{"init": "orth", "lr_head": 0.00671, "decay_fraction": 0.426}
Each number is 128 + 24 x the weight over its row's rms, rounded and kept within 0 to 255. Layers, rows and columns count from 0. Numbers have three digits each. The size before them is the row's rms in percent of the matrix's.

# layer 5 MLP up, 384x96, rms 0.234, rows 322-350, columns 0-95
100:162194178119133136144174125141142098109100160092117102126104149175112141103091091142155113123101116084120083080124154135164172149146122130149133125123143137150107108151132098109094154113100111135128156122117111143103106115139174105146115131139113161130131147078157121130138121149121118132
115:145172127127131107119120129120113136045080147155122134116097140153145121162104124146174161109133101087188143122106140133120130136140163170094122072108160132115116127145129111102103179124136120109128139157122144124159123135113175134095118127120140137120091128120155134126146117117139159178
107:132166156127121141123109134117101160122138158117122151070117153173115111139111081172162093173139083111114119117107085135112126168105142150154146151126169142129121137109130096109142108150077131107111126140119125131124097157094148104135129097150151128150093103115164193141116145121117113127
094:111148102147195138107121111128132123122151086129153095105133125110109132084128103135163078123172135132108129115122109092147143109082124121082102114125141141118127140072120162157137169150121130157107160135119134155144104123123126104120072106134168160097125123126152163155093149139148164130
096:184131135131135139110140126076139132101147105136114155098089126114137120116153092143124131182100073113148086105125121097146174129149087101137129114126096135136167161135125124119180119122145090122107120158128145133143086132135154128117106136137133142096135109113149141121129133109122195185
105:153116132107125166151135120124183107116122122123135093090080136117140117160116115145139084146083109086144108127110114116158157127130144136102113103154112174140106122125157105115113143135134121165171153102112124140140101142107105160150102121096091108112222132145133105140104137104109132114
101:145124179121167105150156111134133103099123122143097157123121145131116110112101126127119156104163105141127139151077112147128134139137169164111121088127107121126101125186108096192160114124073108120142163144099104144125147133198145131138114115145147136122116156120128139141076099132121144099
101:177125146133105135117137087128115071114178135175116153141117121141131113140134111116130108106135093081187141137119118137133125104127135119139140097111171112139106117129148101129148120120150154123112129077122154158069144120129114146113114112113164111150207114113148130142104117176110152150
100:136139112144138140096138125132089133124117099101112087129099115133129127172125140151098087143171121087089132135071126151147168137124127152099164134152133128153123133146104195168155155112106117127115149135127137113145099137154133140172088145138111102163102182102146122130108153142090150112
093:137114139110116127157138107102138108112104083169119136123147125164107143141075142129099116103153107125163151074083138150135129114098167165126144156150117139167125123147127121156126136140091144080132130193122137116109119159148168100154130169130124089134127133081144125098137161114106130091
090:118179130127123205155116103115176138078131102108132111130139165092102130092122098118094111120119124096167159151139172138120107145145117133145113114088125134107079157126134100131165118105108126133139130158108152105149095119150073145150124133149145133112149122089131131129113152124116124176
100:156118146113125119172126128116111079105095097092126121111121162137129143123106155131180122115100065139146115119104120085174125128150143102105109099109138153137098123141133091135158140119201105142148109122108138152127098135126129128141167130115136115172124128152148118155125124152089145191
102:150126134122134106142166110093120140129114108144154149138144097104115085131125129138129112159184157101137118125095125110133193122125150131149162122101132148133178162155122072125153110138132109114087088089136147137155130159141128114141084079156111102142084136101138176113137143122115134100
093:123124098129121128152119126143129141122148155122145084162169144112167061118130133158133109135122095119114168106135128142149149107154105139090157108142121160055115138167110145171122127149157142115127120114110176102141076175138112113108129140172108121128118128109132163126084122120164138118
107:166171158125167163106083111132116108096106082154138116113124155154116117129133110171120113116108097097133129121109149130183100120153170141111119087174116159126122149137124105112140145123123070152138155141113129116135132130141099125138109141125144074170189135134131110132128144109084124105
104:161130170200140114148145087124101096122108095121102134081125172123136130127107141127123113154174137117134125139117117167136138113131133120129090124134118144158133110181080135158128126114142152140136101133109096120118121142183154105080147172128139096150119126149120144159099144127088160095
091:089136113165171146162128173127127103155115106106165116131115126156134137085105127173166161131124152123123119091085098138113125136114105115136135120113116130087134107138105140140169121127120122136122122127066120115139087126160209127130112125152113128133104167100123153118087142085122124162
103:127146136141147146180140117135153093117129163137108121121130145175157101087143092080113124157094128095122131106111118128183179137103117107095110144121140135135083121086131120142093139131111146100147107152127149137138093170165121172115108112174142146155148102135143124104085102111136135114
108:129112131151130150139124095124133104147145091087130094144157113112126113119124129073121138116118118086194176123128111162112154131093116158107106089141116142138135191136090116117098166137110162115153124148084134140164134119111130113134101106133088107110138106134146115128058147132134153139
112:156102155118095141184123099126136040144105121107138086145153145152107086107131084089153108165135135112133166122115128114133127151145126149142100101109121143123172155171127131127129121156128139108130121131117156110106102158159136123102113110127094122124140114132136149147137093096111133192
108:147135127166097155159144116165121096117127107163103098100142092171158100151085118107146121109126100112115082118111126159109139087138146164184118133090141142098123137121139105144155093109128120116119120132133174157157118126111104111153106158115098139134110150142126204152117130151132110114
116:109178152115133147116131136130136106116113107179111135096095154141124125116129162172131097182107121132153153118122111133154119117120140085121134082155095149151096120159131140117107103125123076114119103151106138155082123156142129114127089135191119074120125126157151157162100145120107125098
081:147129102101113149139125114138171137116103084100153123108104160108148130116118132144142128146105156119163121089101181179114122158146156112110115100085128138092137121098178105135126118143112125109058109140113146169152100122091125085136106155078159126119152106130133131121146116164138140129
096:120139154111150135146154137101110109145138141136082118114175193122114127125094076132133135135129128073162171118125123114137131097142093154111140132129099167102115113102106175105163133119131140126147154174107117149128093117121178116149099100129108124112085101118131133112118187146104123108
092:136104127101097119145131104128099141149128151132102110138098119127099139111135109124131170170123134114174143113129080127151134178101117168126101102072115151132131117089146159133176149155144112173101129169096132147119127119094146110156134122122090143132123167049138129135134112107122114149
101:122117146149094157125111131120161140096126067097094147162136125126086103138139109063103139125130126095089110096097108107118174120123126158116165133093131124131179112096120170132148154140120107145119119131106162129137094153139155120151105163136129136107090154132151117148109160109147162160
107:120173158105159157106069097130159127116141127137109139130142151106131109097111121132152114110132102109175139126153094125172188114163131146133142123125103181098101119135143108095119127155154101128114146087162125144095126108119151158111091130128140136135078097125155165122138145101084116117
095:170128136136145178166089104102177116091131124114128120119126158164096108167105136126119131138174173129120148105134117149154153094070120121121130176145107127089113100163089127135142141141116148128157080138097107125140104137115119140114157072128127141106144143104128100145142158122106149123
082:135145108107169124140083119124093131086081073146145142139117205126163144107110101143153104105197111110142090111108131080120116122122118091162144131126108150128107107137114100126153144077111149157132168117154143125146127135132116129114151147115154104149112145125129126107156152141141132137